Weights of a small transformer language model: width 192, 6611 steps.
Each number is 50 + 15 x the weight over the matrix's rms, rounded and kept within 0 to 99. Layers, rows and columns count from 0.

# layer 13 MLP up, 768x192, rms 0.107, rows 164-218, columns 128-191
42 52 61 47 55 46 69 55 71 51 62 57 46 39 55 82 46 59 31 44 51 73 68 64 42 44 61 47 40 57 30 37 31 68 45 70 27 15 71 53 64 71 70 58 53 27 50 38 40 33 35 67 39 19 28 40 77 59 21 69 29 38 49 41
78 64 64 60 38 55 60 46 56 52 54 30 35 63 66 16 64 27 45 50 44 76 58 48 65 42 38 77 49 37 52 28 22 45 39 45 35 69 58 66 55 48 26 37 72 43 50 44 29 39 29 48 33 62 57 81 41 58 44 54 58 67 46 59
63 57 30 37 36 81 51 43 35 74 44 84 73 31 34 52 42 67 32 36 51 59 51 67 48 81 46 43 18 42 47 33 54 22 41 43 31 54 55 49 56 50 37 71 57 46 56 73 51 62 31 66 34 51 64 62 25 24 83 21 80 69 47 38
37 77 71 66 56 44 52 50 44 35 27 23 45 44 53 42 21 65 66 48 46 34 49 48 13 62 36 38 72 51 26 57 68 62 51 42 57 50 36 75 47 40 54 41 70 69 54 36 61 35 40 38 64 30 39 58 49 50 43 40 35 63 37 43
42 46 50 58 70 49 60 44 45 42 60 43 42 48 60 45 09 42 33 42 75 46 78 41 49 48 69 45 58 25 67 38 58 50 58 54 22 47 41 41 41 67 16 44 67 42 34 22 56 54 23 41 73 43 35 43 31 32 43 71 45 34 58 56
47 67 37 65 58 20 64 58 39 44 30 50 38 61 65 25 27 61 38 24 50 56 63 49 42 53 62 99 60 60 50 52 33 40 55 87 53 59 49 53 41 57 46 76 45 61 31 67 39 72 48 35 46 52 32 31 63 39 58 58 48 43 62 57
39 40 71 71 42 42 54 52 20 73 64 67 50 48 44 42 17 50 46 47 42 58 79 59 39 35 48 62 33 57 38 45 65 36 77 71 74 41 52 54 53 57 65 64 20 66 58 34 78 21 43 60 46 79 40 14 66 20 42 60 48 49 32 30
64 57 40 42 20 69 56 40 38 55 32 34 27 21 56 36 36 54 55 54 35 61 85 56 36 47 50 66 39 47 60 40 35 55 53 45 36 60 47 48 42 61 74 20 63 52 51 42 34 36 62 30 65 62 37 30 37 51 49 52 42 60 78 40
37 58 47 46 49 50 38 87 18 42 61 51 56 68 36 31 44 77 44 68 41 49 35 52 34 62 38 50 44 52 72 75 68 48 24 52 35 66 67 52 62 30 50 59 48 68 59 76 59 42 73 68 56 41 36 51 48 63 39 27 40 54 41 88
46 62 19 50 45 60 56 48 65 38 54 69 38 48 53 36 49 46 44 68 62 19 53 83 33 53 45 57 52 37 36 40 68 51 57 69 34 34 59 39 76 54 44 50 86 28 63 41 50 63 68 49 76 50 46 71 54 54 42 77 40 38 42 64
32 28 27 30 62 42 64 66 57 27 49 46 44 79 62 51 53 30 53 55 46 27 68 23 58 37 72 42 49 60 45 39 62 62 57 46 16 53 57 73 52 47 48 45 77 24 50 49 49 23 53 27 69 54 63 75 55 43 83 44 60 43 32 11
45 33 58 42 17 47 50 45 46 50 50 59 56 48 47 33 61 38 56 64 31 41 51 43 26 41 67 46 66 24 61 71 53 53 76 44 48 34 45 61 64 20 12 49 23 53 36 49 53 53 13 59 16 52 52 44 64 47 42 72 32 61 65 62
61 55 43 84 69 54 47 59 22 47 51 52 59 38 56 60 61 62 47 32 50 49 52 35 24 60 24 35 41 54 59 82 43 49 90 53 58 59 49 58 56 55 61 46 49 50 70 47 75 58 14 53 49 39 66 42 41 53 67 38 58 29 67 58
51 56 54 57 50 58 38 35 35 45 29 62 32 21 45 22 56 69 47 44 30 39 23 75 55 43 44 54 35 68 38 46 39 65 73 37 50 61 57 43 74 32 63 51 41 60 61 62 38 43 73 28 60 33 47 37 26 44 39 55 99 53 60 56
47 44 59 60 45 41 64 73 53 56 60 38 54 34 54 53 68 71 79 10 41 55 30 79 31 52 67 48 50 27 20 34 63 55 58 43 59 45 37 58 27 35 58 74 63 53 19 39 64 55 58 82 36 46 26 44 52 56 57 49 41 37 32 58
43 57 44 59 31 51 61 59 39 85 26 60 24 43 65 62 62 53 51 62 35 61 58 74 47 32 45 37 19 50 29 64 51 30 38 25 54 37 48 49 64 56 46 52 40 31 53 24 39 14 48 50 44 34 44 41 78 28 28 38 71 50 61 48
72 48 59 50 17 46 36 24 35 65 69 65 61 27 51 47 33 54 26 52 53 62 53 30 50 57 81 54 43 43 50 32 53 41 45 67 61 64 47 31 52 79 28 57 70 85 30 42 63 74 51 54 72 62 59 41 48 33 66 64 51 47 51 61
39 74 63 71 64 38 37 44 73 57 33 53 41 28 41 38 30 35 42 61 38 55 20 51 31 55 50 40 47 63 63 48 52 45 25 53 48 55 58 55 25 40 35 67 24 71 46 45 44 57 64 63 46 46 39 36 35 44 33 23 86 49 38 81
46 56 79 49 61 56 30 49 69 50 54 73 68 30 57 57 82 71 56 16 50 47 47 41 42 59 25 58 52 42 62 31 67 58 50 48 64 41 78 18 31 75 44 60 41 25 34 49 74 42 63 43 79 41 48 65 52 66 31 52 35 56 45 58
50 57 38 41 54 70 42 62 66 34 67 22 36 42 57 57 60 37 73 46 47 65 34 49 83 78 63 47 45 41 56 62 70 36 58 55 41 37 62 49 43 51 60 48 37 62 67 55 69 60 70 63 50 79 37 35 66 29 81 16 67 26 50 26
43 35 37 18 49 46 63 50 51 54 45 59 24 40 39 69 47 11 52 65 39 51 40 63 43 86 52 73 70 55 64 37 43 37 56 57 47 75 76 72 63 38 65 49 79 69 63 44 33 46 60 37 53 29 44 35 26 43 35 44 63 18 33 66
67 45 59 35 58 47 51 72 44 58 29 61 13 45 45 56 72 44 69 58 52 46 52 23 49 97 80 24 38 26 48 38 50 43 43 44 51 42 53 54 31 63 28 42 61 79 45 55 43 69 73 67 00 28 30 69 72 09 40 35 57 69 36 52
38 57 54 69 58 37 74 59 36 33 59 59 63 62 37 50 57 47 29 56 53 25 50 53 59 56 40 44 51 61 48 40 15 64 52 52 76 59 45 31 45 36 52 70 40 61 51 22 60 42 69 29 38 37 46 69 42 67 67 48 57 69 28 43
34 83 34 25 85 73 46 45 61 41 48 50 59 53 45 65 60 47 34 74 63 41 78 43 56 67 61 60 52 46 45 41 66 53 57 38 48 45 61 46 59 60 56 62 61 52 49 36 45 42 40 41 54 65 42 64 75 35 52 43 35 49 14 54
69 61 46 61 55 67 31 77 45 48 48 21 19 50 30 21 54 63 64 65 53 30 47 64 51 51 52 72 22 25 54 37 57 54 32 34 32 98 52 73 57 32 31 70 63 41 34 32 36 53 53 56 43 58 37 36 68 48 30 62 62 35 49 69
41 31 49 39 61 59 62 83 39 17 47 44 34 43 41 39 37 69 65 74 38 49 61 37 44 51 56 84 71 46 93 36 58 45 34 61 60 39 61 68 61 53 55 58 61 62 73 53 37 54 54 48 39 84 59 56 29 47 54 49 62 61 50 59
66 49 60 51 57 46 58 41 13 44 52 47 59 36 70 54 57 67 47 49 58 42 50 51 33 31 17 56 56 72 52 42 46 50 83 57 56 44 71 42 40 18 15 31 56 50 32 37 73 70 90 43 73 55 47 01 48 47 38 49 39 56 52 48
32 59 17 48 63 34 13 56 33 43 49 34 73 30 18 52 59 67 41 33 49 55 30 56 16 44 55 67 42 46 63 46 59 39 54 48 70 42 45 43 57 18 55 43 53 52 42 59 30 43 41 24 47 62 75 20 32 40 35 33 57 32 60 75
66 69 43 48 48 49 50 72 51 48 39 54 61 50 43 60 37 79 55 58 48 53 52 42 35 42 70 50 52 38 65 69 81 66 32 81 49 30 34 50 51 56 41 45 40 23 55 52 62 72 58 41 35 70 59 53 69 42 59 66 45 34 65 60
16 43 44 37 59 52 57 45 61 54 44 60 83 53 61 40 38 51 18 99 45 46 80 48 38 47 23 26 54 47 60 50 53 52 47 61 40 81 48 70 46 50 64 53 55 43 62 48 29 56 66 38 55 49 54 47 68 29 40 56 52 76 49 68
40 49 56 53 44 41 51 58 70 53 53 26 35 16 74 72 44 65 43 58 35 77 76 42 76 52 26 64 60 55 42 39 53 73 72 29 29 84 50 70 38 48 68 46 52 73 51 29 41 34 64 35 62 69 48 35 38 78 56 28 62 95 65 48
44 39 52 70 31 35 64 51 15 07 46 77 76 30 55 45 62 50 69 48 07 54 51 44 61 43 64 32 64 35 71 51 41 50 74 61 33 42 67 03 46 67 61 00 57 79 71 57 58 52 39 68 61 31 47 60 66 32 66 59 56 44 48 59
69 30 55 35 69 26 64 34 57 42 30 46 63 52 53 72 56 50 57 22 60 64 56 16 68 38 35 65 53 48 90 65 50 49 60 30 21 75 68 55 23 59 60 37 39 41 34 37 40 50 41 73 45 60 50 33 53 27 52 49 60 20 39 67
63 55 42 46 45 56 41 51 39 63 45 63 51 25 40 43 68 48 55 53 35 39 41 60 63 57 54 68 48 45 61 44 60 69 61 62 46 31 74 62 61 31 49 67 42 65 74 53 34 48 63 67 59 46 55 60 32 36 60 45 62 45 57 37
48 53 50 33 47 48 80 52 59 29 55 61 24 36 40 62 61 39 71 65 76 83 35 60 65 74 21 39 28 48 69 65 60 49 44 62 73 80 45 58 74 33 42 59 26 43 70 58 56 56 61 58 53 58 51 46 44 32 49 59 51 53 37 28
41 51 30 47 40 36 66 75 44 47 46 23 32 40 31 41 39 29 47 34 82 23 39 62 58 48 55 58 40 35 91 40 59 71 56 32 68 55 38 60 90 52 45 43 46 56 57 60 35 48 44 64 15 53 17 22 77 63 61 39 42 47 40 09
31 29 33 80 46 43 74 60 46 62 52 44 52 75 53 46 52 60 66 47 22 29 53 64 12 54 56 44 44 54 51 36 38 71 35 45 56 57 29 64 23 49 44 23 32 61 30 99 39 58 57 32 39 67 37 44 54 63 54 76 64 62 56 62
29 63 50 54 56 31 22 79 75 30 34 55 49 33 52 48 49 45 99 54 48 49 60 17 50 42 83 52 45 75 55 48 44 59 36 54 29 51 35 34 12 48 70 30 78 32 60 52 55 54 48 48 53 57 60 45 35 72 65 22 41 29 37 62
52 80 67 49 61 53 32 70 51 37 24 49 79 54 53 51 67 58 53 45 34 35 52 19 70 33 44 40 55 85 55 45 61 25 14 66 44 46 45 52 81 25 45 37 56 46 46 49 39 32 32 63 36 57 69 47 57 31 61 80 38 62 66 51
39 70 59 57 29 75 63 45 33 56 49 65 13 57 42 56 36 64 77 44 56 34 59 57 62 55 68 58 56 44 61 63 34 86 64 43 33 37 56 61 52 47 81 57 43 66 34 41 43 90 49 55 65 62 49 30 43 56 50 41 19 33 36 56
60 54 33 54 43 65 56 50 55 04 39 59 59 35 66 37 14 72 42 38 43 89 45 50 48 62 15 41 54 50 56 35 54 55 54 51 36 65 29 29 64 38 38 45 38 66 32 53 54 35 34 78 42 46 50 49 59 56 36 46 39 59 54 47
23 76 44 34 64 29 32 61 59 33 36 47 36 45 50 63 58 48 58 50 54 38 43 47 54 25 64 72 48 48 60 55 22 30 47 38 40 63 58 51 47 69 31 60 52 57 79 38 71 73 47 58 35 51 52 20 50 70 55 35 55 59 14 49
47 27 41 32 29 59 57 67 55 34 60 38 59 70 37 77 54 33 30 55 42 49 55 50 39 52 63 56 50 53 36 61 64 48 59 63 40 37 56 31 42 65 50 66 44 59 36 43 73 59 55 52 72 60 61 24 32 34 73 53 45 28 27 50
45 58 48 73 42 39 47 62 52 32 46 58 10 32 70 72 62 59 63 64 57 57 67 72 34 60 76 65 68 60 62 37 31 61 50 56 35 54 61 31 67 15 51 37 55 44 38 47 43 56 43 44 24 39 35 36 38 64 53 54 59 59 71 64
45 32 44 49 42 47 67 65 36 35 34 44 49 47 58 50 48 63 24 77 34 74 43 56 83 46 40 32 50 67 63 55 62 61 47 45 39 25 42 40 59 50 61 42 43 53 73 54 73 73 43 50 54 66 20 41 73 38 67 53 42 52 37 46
16 45 22 54 63 57 43 65 40 55 58 46 37 79 62 16 50 60 32 47 21 25 77 63 43 21 66 39 73 50 78 33 59 50 41 40 84 60 80 58 38 29 58 62 63 48 26 46 60 42 48 21 50 53 47 73 69 66 49 52 58 47 49 40
60 73 13 24 10 58 41 47 41 62 63 25 34 62 34 36 71 39 13 40 26 65 71 37 48 44 44 05 28 21 40 55 76 40 83 68 36 57 58 48 63 46 55 55 50 27 68 60 69 63 45 48 11 27 53 81 65 30 52 48 44 43 49 48
24 63 51 50 36 26 54 47 14 41 39 43 20 64 77 34 65 40 41 43 48 99 57 55 41 12 57 52 14 39 70 34 47 66 68 38 46 62 40 61 60 64 40 17 83 47 59 72 41 48 51 39 21 49 54 40 66 52 46 39 64 63 54 63
47 64 58 50 54 47 52 37 45 63 66 20 40 49 44 40 40 43 34 63 32 31 26 76 40 32 48 70 63 35 71 51 62 21 31 50 58 55 55 79 56 51 18 36 53 55 79 31 43 64 61 33 39 35 46 32 42 57 39 71 59 62 32 48
45 78 31 54 63 43 53 64 51 40 48 43 55 64 63 67 79 86 56 36 46 49 42 67 44 54 71 44 61 54 51 52 56 39 43 27 25 70 44 65 31 59 69 50 68 47 52 36 61 79 51 62 63 47 38 58 63 60 45 22 44 23 91 53
47 73 47 48 61 31 45 45 73 34 57 24 65 28 25 40 60 55 35 41 49 47 85 55 42 54 49 51 44 57 49 53 25 58 47 51 51 72 50 52 46 56 72 41 85 61 51 36 46 32 61 39 17 59 60 39 84 65 40 49 54 38 51 56
41 26 34 47 56 64 42 60 42 60 49 51 92 15 17 48 47 34 15 42 57 44 59 25 61 66 48 51 36 55 47 41 36 77 51 74 22 47 56 53 55 70 66 54 38 18 50 51 40 51 45 53 55 57 57 59 40 31 54 69 39 41 53 46
55 71 50 49 51 34 59 67 57 73 56 33 36 53 78 78 45 32 53 70 68 76 59 64 56 57 64 57 29 15 58 41 52 62 67 70 66 82 70 64 54 37 34 71 65 66 82 20 19 76 53 56 39 60 32 52 54 45 46 50 70 71 67 09
38 48 33 31 42 35 49 65 46 80 53 38 49 52 63 34 69 36 57 39 30 75 71 53 29 58 43 60 41 49 57 51 43 31 45 60 66 44 20 61 57 71 65 64 36 34 32 54 72 49 26 55 70 40 67 55 72 52 40 33 35 41 49 40
46 44 55 50 39 13 54 48 82 64 37 68 10 37 67 35 80 59 33 56 46 61 61 41 38 26 50 47 81 41 53 10 28 44 61 41 50 54 59 82 55 74 37 55 51 50 64 52 62 42 65 43 81 61 18 44 55 73 49 38 98 29 51 58
# layer 13 MLP down (transposed), 768x192, rms 0.167, rows 164-217, columns 128-191
56 33 56 28 31 46 61 46 40 40 47 35 34 31 66 78 63 59 73 28 75 69 50 60 36 40 33 18 54 56 52 48 64 36 50 50 30 45 74 67 29 29 31 56 46 43 54 58 52 07 55 58 54 32 52 50 49 55 40 43 47 36 60 65
27 51 48 09 24 23 56 37 43 58 31 50 43 62 52 44 71 60 42 47 42 52 62 61 41 52 37 60 61 33 55 65 42 40 59 39 48 22 62 54 29 57 56 27 40 52 34 61 40 62 61 51 61 66 40 46 50 30 41 28 36 54 41 31
45 57 55 38 36 43 53 38 32 41 66 45 55 50 60 51 55 69 47 69 62 49 20 59 19 65 52 48 61 57 57 53 53 78 35 43 75 31 35 34 49 47 61 48 37 96 51 52 69 61 57 29 53 55 61 47 33 67 52 62 72 48 59 69
52 00 56 37 64 36 66 80 46 59 68 47 41 76 66 57 31 41 69 78 67 78 38 67 29 57 67 76 39 37 51 72 47 47 61 65 34 44 37 42 24 54 56 49 55 29 83 59 53 52 45 39 34 42 41 45 40 36 49 57 57 36 36 45
44 35 21 29 41 48 49 53 18 62 56 69 58 68 54 49 64 38 40 55 02 39 42 62 81 57 46 49 29 51 73 38 60 47 56 54 60 51 41 72 77 28 43 46 51 51 74 68 25 44 59 47 47 66 54 67 57 69 52 44 44 63 49 40
65 74 58 74 17 24 40 47 42 51 62 40 66 74 67 64 46 38 68 66 51 67 62 36 38 41 47 62 41 61 35 62 67 42 64 24 63 52 56 49 28 40 48 47 49 44 54 62 68 37 54 52 34 38 52 48 43 40 53 37 60 54 43 43
76 40 55 07 51 56 44 56 56 53 20 41 75 42 51 74 58 57 50 41 74 26 44 44 72 46 40 45 48 37 74 71 52 48 59 58 67 56 44 51 45 56 70 68 80 60 23 68 27 39 42 65 41 66 53 53 42 35 27 45 50 07 73 82
52 23 49 69 55 59 45 21 41 77 60 44 70 48 62 48 37 80 37 59 32 76 40 50 73 42 56 36 46 37 43 35 57 63 43 55 57 55 61 54 52 39 50 61 57 70 33 31 28 40 51 47 37 44 30 54 60 48 50 42 88 32 33 62
51 34 51 46 38 55 29 29 49 64 56 65 35 36 84 72 41 38 42 23 59 62 28 36 62 30 54 60 41 14 40 00 41 72 50 55 62 25 36 55 47 49 57 59 44 20 45 61 41 65 26 67 38 55 70 66 39 61 38 52 76 62 53 82
43 55 32 65 70 62 60 59 70 53 55 33 97 44 66 60 56 54 49 45 47 11 18 54 71 51 40 41 70 32 42 46 57 36 66 47 55 71 83 26 60 44 51 41 54 30 48 21 44 28 52 53 50 47 61 64 71 54 44 53 43 36 51 54
50 64 72 73 29 54 60 30 53 63 69 41 56 49 60 38 54 31 61 57 32 42 60 65 46 56 37 47 66 63 49 60 81 64 41 53 53 34 44 80 44 40 48 51 49 79 48 43 37 46 23 45 28 42 45 37 54 52 25 51 69 58 53 55
78 45 38 65 72 39 40 31 46 43 60 21 42 48 74 61 44 56 54 49 50 20 54 66 47 48 32 39 58 52 69 68 74 46 50 56 76 45 52 53 48 58 72 64 33 69 39 60 61 44 72 43 48 72 60 53 78 68 42 06 59 52 72 57
70 26 56 45 59 31 59 30 35 60 34 51 35 80 30 50 38 56 57 26 76 54 43 54 45 42 30 51 30 50 66 56 43 34 38 57 48 46 59 54 22 45 36 55 49 61 38 22 04 54 63 40 52 65 54 52 36 50 30 65 51 51 44 40
54 45 47 57 66 49 45 29 54 57 23 79 32 53 49 32 51 39 47 86 64 24 67 67 35 47 64 55 58 38 52 86 51 49 32 48 50 30 43 43 51 71 40 60 49 39 46 47 47 80 32 62 39 54 47 44 55 56 66 67 33 37 22 46
50 58 33 29 37 39 69 21 52 66 16 53 58 50 58 30 50 38 35 95 51 47 48 40 46 38 45 31 60 55 93 59 51 52 31 66 53 28 53 64 67 35 53 50 50 52 50 35 42 36 43 46 48 59 60 62 33 54 31 35 76 43 67 65
98 59 37 74 61 39 49 55 75 54 22 46 65 46 52 44 34 50 49 29 45 73 58 29 43 77 57 32 51 84 43 45 30 69 46 39 63 50 46 78 62 66 57 48 57 36 32 51 79 48 71 52 60 71 35 43 50 35 55 54 00 24 71 52
54 44 54 75 18 71 57 68 82 41 37 50 54 45 63 57 50 30 39 54 80 62 41 24 81 68 50 45 55 69 49 67 68 71 60 27 74 13 35 66 67 56 50 62 29 49 56 65 45 55 41 48 39 48 52 35 48 82 47 46 68 46 55 60
44 39 55 39 66 66 37 44 69 72 58 84 59 85 49 46 51 50 83 23 91 46 57 64 52 56 39 69 50 76 47 24 58 35 42 64 47 63 64 92 52 38 58 47 55 49 34 46 39 24 53 18 62 58 61 44 61 40 48 42 64 42 51 41
41 38 62 29 44 27 57 54 55 42 25 62 41 53 78 49 62 51 25 29 53 48 60 46 55 46 65 77 62 63 46 68 75 79 30 46 53 66 46 53 29 48 74 40 73 40 61 60 48 35 51 39 76 41 39 41 45 31 45 33 39 62 43 42
52 43 46 59 43 56 67 45 61 57 27 79 70 47 57 52 45 50 50 43 33 37 70 51 28 27 41 38 56 51 47 29 42 65 45 52 65 75 45 40 52 47 70 65 56 56 40 42 44 60 24 50 64 25 49 60 39 38 50 72 19 34 27 60
40 18 43 40 58 18 30 37 51 64 49 28 63 30 54 20 72 17 33 40 66 43 61 31 63 57 41 23 33 41 40 36 41 07 34 31 37 34 33 85 52 40 44 61 69 26 47 53 41 67 59 56 49 66 62 60 65 38 58 27 29 55 54 46
34 38 59 63 40 50 43 70 45 85 44 31 36 25 58 38 37 44 56 65 76 44 28 67 36 66 70 28 39 36 49 76 55 62 42 44 37 54 58 58 40 44 25 20 18 28 42 69 32 46 68 64 25 60 34 64 40 34 25 32 55 46 59 54
37 60 61 38 12 44 54 43 55 52 68 39 54 63 50 66 42 41 42 28 58 56 62 45 60 81 31 56 56 31 68 68 46 48 55 45 49 68 40 51 40 50 64 51 60 46 62 37 53 43 76 38 28 43 59 46 24 51 34 37 58 52 96 28
37 53 50 52 31 44 51 69 37 56 50 51 60 38 35 28 40 37 72 13 65 57 32 49 60 49 23 67 49 73 65 28 30 63 45 51 40 44 49 50 47 41 58 55 60 57 68 82 49 62 60 86 61 63 58 40 53 69 44 40 45 29 44 35
74 46 59 58 51 41 19 49 52 24 53 42 53 80 56 41 37 39 69 34 69 93 44 60 36 75 24 61 48 38 31 44 45 63 47 42 47 71 67 44 28 91 59 42 57 41 32 76 38 43 53 45 39 51 50 55 68 61 54 58 42 47 64 64
61 28 53 59 30 42 35 35 52 46 56 57 57 36 37 63 37 62 67 70 77 41 23 46 54 32 53 41 44 39 39 45 44 25 65 50 44 50 57 47 52 37 67 61 29 28 47 57 83 56 30 35 35 32 54 48 33 59 29 53 51 50 53 54
62 41 47 28 43 60 65 34 45 43 19 47 65 58 68 65 35 50 49 85 44 36 31 46 56 29 50 67 31 71 38 26 35 54 35 52 33 37 57 56 42 68 59 67 42 63 26 42 58 23 75 48 80 57 53 55 25 44 77 60 31 57 50 41
70 41 56 33 45 67 29 74 55 69 34 53 55 58 48 22 56 32 57 34 48 66 58 62 53 63 39 54 25 59 63 40 34 69 52 46 58 28 44 65 72 53 53 40 41 26 33 54 34 42 66 74 46 43 71 39 32 30 69 57 26 72 72 59
59 03 34 57 34 53 53 63 56 54 41 55 48 71 69 63 70 27 47 76 59 62 69 53 64 52 16 33 43 58 39 50 08 11 47 46 70 47 68 48 65 45 57 55 69 54 49 43 47 42 47 49 51 35 43 30 68 28 59 40 48 48 41 49
60 21 53 52 48 42 56 54 51 36 53 63 37 51 37 60 47 69 43 58 27 48 62 64 61 45 53 87 23 29 56 38 72 54 50 55 34 63 51 38 58 42 63 49 39 60 32 73 46 51 31 09 36 33 65 68 73 38 58 58 53 40 27 85
47 42 61 64 28 40 66 38 48 55 54 16 73 52 48 98 37 31 52 48 54 48 75 54 51 60 70 27 54 47 47 37 69 43 40 27 43 33 61 46 76 28 69 73 43 55 26 35 61 35 48 61 44 24 31 28 42 61 61 58 48 38 67 72
54 45 61 59 33 53 61 35 37 44 34 32 34 56 63 73 53 34 46 31 27 39 32 40 48 66 57 41 34 49 53 74 46 69 40 58 50 50 51 38 35 36 47 74 45 57 55 38 40 47 08 35 38 38 72 71 11 57 69 66 46 55 56 38
38 54 29 61 31 86 70 57 58 48 57 46 41 67 38 26 56 43 52 62 34 76 40 64 26 44 46 59 45 51 29 39 63 73 40 30 49 39 52 31 65 58 45 41 54 55 59 46 57 63 55 60 45 81 55 25 63 69 43 62 09 76 38 38
23 56 59 49 66 69 58 61 35 58 41 33 60 55 66 68 39 55 56 59 45 62 51 49 49 62 30 45 60 34 32 41 40 40 59 39 48 48 64 34 37 76 57 29 38 47 57 39 33 44 55 34 59 36 67 33 49 43 33 59 43 48 57 59
64 35 38 36 35 60 44 50 53 50 40 54 47 52 66 43 77 37 45 42 51 42 26 75 42 68 31 40 58 58 63 51 59 75 49 39 73 60 79 65 55 59 66 59 48 52 59 41 76 50 56 75 50 33 68 40 40 66 34 61 81 24 48 34
55 57 48 52 46 28 40 25 55 34 34 72 74 64 34 70 26 41 51 39 67 17 57 39 65 71 42 34 41 39 62 44 31 72 71 72 47 28 83 49 47 30 24 90 40 67 78 51 58 70 46 40 68 42 53 52 43 48 63 53 74 44 39 51
35 38 66 42 25 53 67 46 58 32 41 41 42 95 68 54 58 13 40 48 54 48 44 43 79 29 35 32 61 42 81 45 66 66 29 42 62 61 57 34 35 57 14 72 48 41 72 68 47 68 33 50 53 37 81 17 30 57 59 38 54 52 65 42
73 77 50 17 91 55 60 56 44 41 71 76 46 42 62 47 20 46 61 56 33 06 33 74 59 91 37 54 68 76 55 55 40 73 42 60 46 34 43 57 34 34 41 99 37 54 52 47 48 50 58 55 54 48 50 46 68 68 44 42 60 91 79 40
36 47 59 37 59 57 61 47 46 55 54 72 53 56 55 78 55 44 50 29 75 76 49 68 37 33 44 56 43 61 36 68 70 60 49 52 50 44 76 61 45 60 51 74 43 52 60 47 43 46 70 48 24 47 37 74 72 48 50 46 67 46 46 47
35 51 20 47 45 61 45 48 52 43 49 37 52 22 49 52 49 43 55 65 39 58 61 61 43 27 43 42 54 46 32 21 55 38 45 62 78 55 36 44 70 52 53 51 68 43 45 59 52 22 39 41 50 26 37 34 30 39 72 44 77 50 64 35
49 57 57 70 38 51 58 63 39 47 36 45 50 18 44 39 59 48 43 45 63 57 41 43 57 46 44 51 33 47 64 72 56 49 83 52 35 44 24 31 28 48 59 61 44 42 61 57 63 52 65 39 56 58 33 56 32 63 38 36 65 49 49 18
61 45 81 50 30 33 22 35 31 38 37 47 44 41 29 48 66 63 65 13 52 76 45 66 85 21 46 63 68 67 28 38 58 31 31 33 54 47 24 65 63 46 62 54 34 58 54 47 39 45 65 36 73 46 68 61 50 13 83 71 71 55 55 50
38 62 48 51 58 36 39 35 33 59 55 63 47 31 60 43 90 49 49 51 60 33 48 45 67 72 29 65 54 63 62 53 33 48 38 33 59 44 60 77 51 57 56 59 68 38 53 27 56 56 43 46 46 55 65 47 68 47 36 34 49 52 62 51
35 50 49 64 14 06 51 41 30 55 48 50 41 49 49 33 33 24 13 22 51 50 22 42 59 68 92 37 28 46 29 51 49 45 60 46 59 31 37 40 57 67 61 57 61 62 51 69 36 38 55 48 49 47 60 55 49 52 34 52 12 43 45 45
79 60 52 59 55 46 62 48 78 48 38 28 48 65 69 40 64 55 47 88 51 79 69 46 40 09 58 38 67 56 57 33 30 62 41 59 77 50 46 39 46 27 40 48 67 61 62 65 45 39 66 34 37 52 52 61 70 90 73 50 63 69 62 68
49 39 71 42 43 26 82 62 61 63 43 41 65 36 59 62 40 41 56 49 65 51 44 19 34 54 50 65 46 60 51 58 57 67 63 65 49 57 36 55 45 60 53 33 42 63 73 59 29 40 52 53 30 33 61 41 42 44 91 59 43 57 31 49
41 10 14 72 84 72 29 46 31 63 66 40 65 68 45 47 21 44 51 86 26 35 44 50 60 83 71 43 31 43 30 27 45 58 49 45 72 42 14 44 36 55 47 61 32 44 62 38 84 67 74 73 55 20 64 72 44 32 60 30 29 65 61 73
73 71 53 36 67 74 64 63 42 52 48 40 68 61 41 45 42 38 48 71 63 72 74 33 79 64 29 52 83 61 30 50 64 34 48 53 84 40 59 48 65 62 90 46 30 81 55 36 57 61 32 23 78 09 54 32 48 58 41 50 59 37 44 30
39 18 49 62 63 46 48 42 39 36 32 67 54 61 60 40 72 51 67 39 34 40 75 40 25 50 28 45 65 41 58 55 34 51 33 52 47 17 40 56 73 23 40 68 58 45 18 51 43 50 39 58 41 47 56 35 43 70 68 30 58 55 60 46
60 33 55 43 78 73 53 38 20 46 52 26 33 40 38 57 40 43 34 73 53 20 76 48 56 54 62 37 23 48 39 51 42 53 75 54 32 62 40 43 51 36 32 64 52 39 62 40 55 33 42 45 56 35 38 62 30 39 58 50 54 24 30 79
45 69 56 84 48 34 41 27 15 59 57 47 83 63 60 85 42 32 42 58 40 39 61 45 58 54 54 55 27 35 59 63 39 59 35 59 46 38 62 54 63 55 60 57 26 27 43 70 63 26 68 35 53 45 40 53 44 55 52 55 66 56 46 60
60 48 36 45 29 62 69 26 47 48 64 36 49 57 40 42 48 50 66 31 40 35 52 61 43 36 25 33 30 64 44 34 53 60 63 54 71 50 43 49 47 12 58 50 48 71 37 45 40 53 46 63 38 39 71 50 39 41 41 57 31 43 60 74
62 47 44 15 47 38 27 89 32 37 49 61 35 57 54 55 50 39 34 49 44 39 52 85 50 64 75 48 63 43 37 58 46 50 47 56 63 46 58 45 56 65 57 64 55 58 26 44 48 26 48 32 59 42 46 31 53 64 79 66 53 66 58 41
52 49 74 56 47 76 59 42 64 63 72 61 54 41 38 54 69 53 38 56 53 56 45 44 28 41 40 30 46 39 56 53 55 80 65 50 33 50 53 48 30 55 07 41 73 65 35 59 25 43 59 43 29 72 37 43 42 54 48 76 65 55 29 65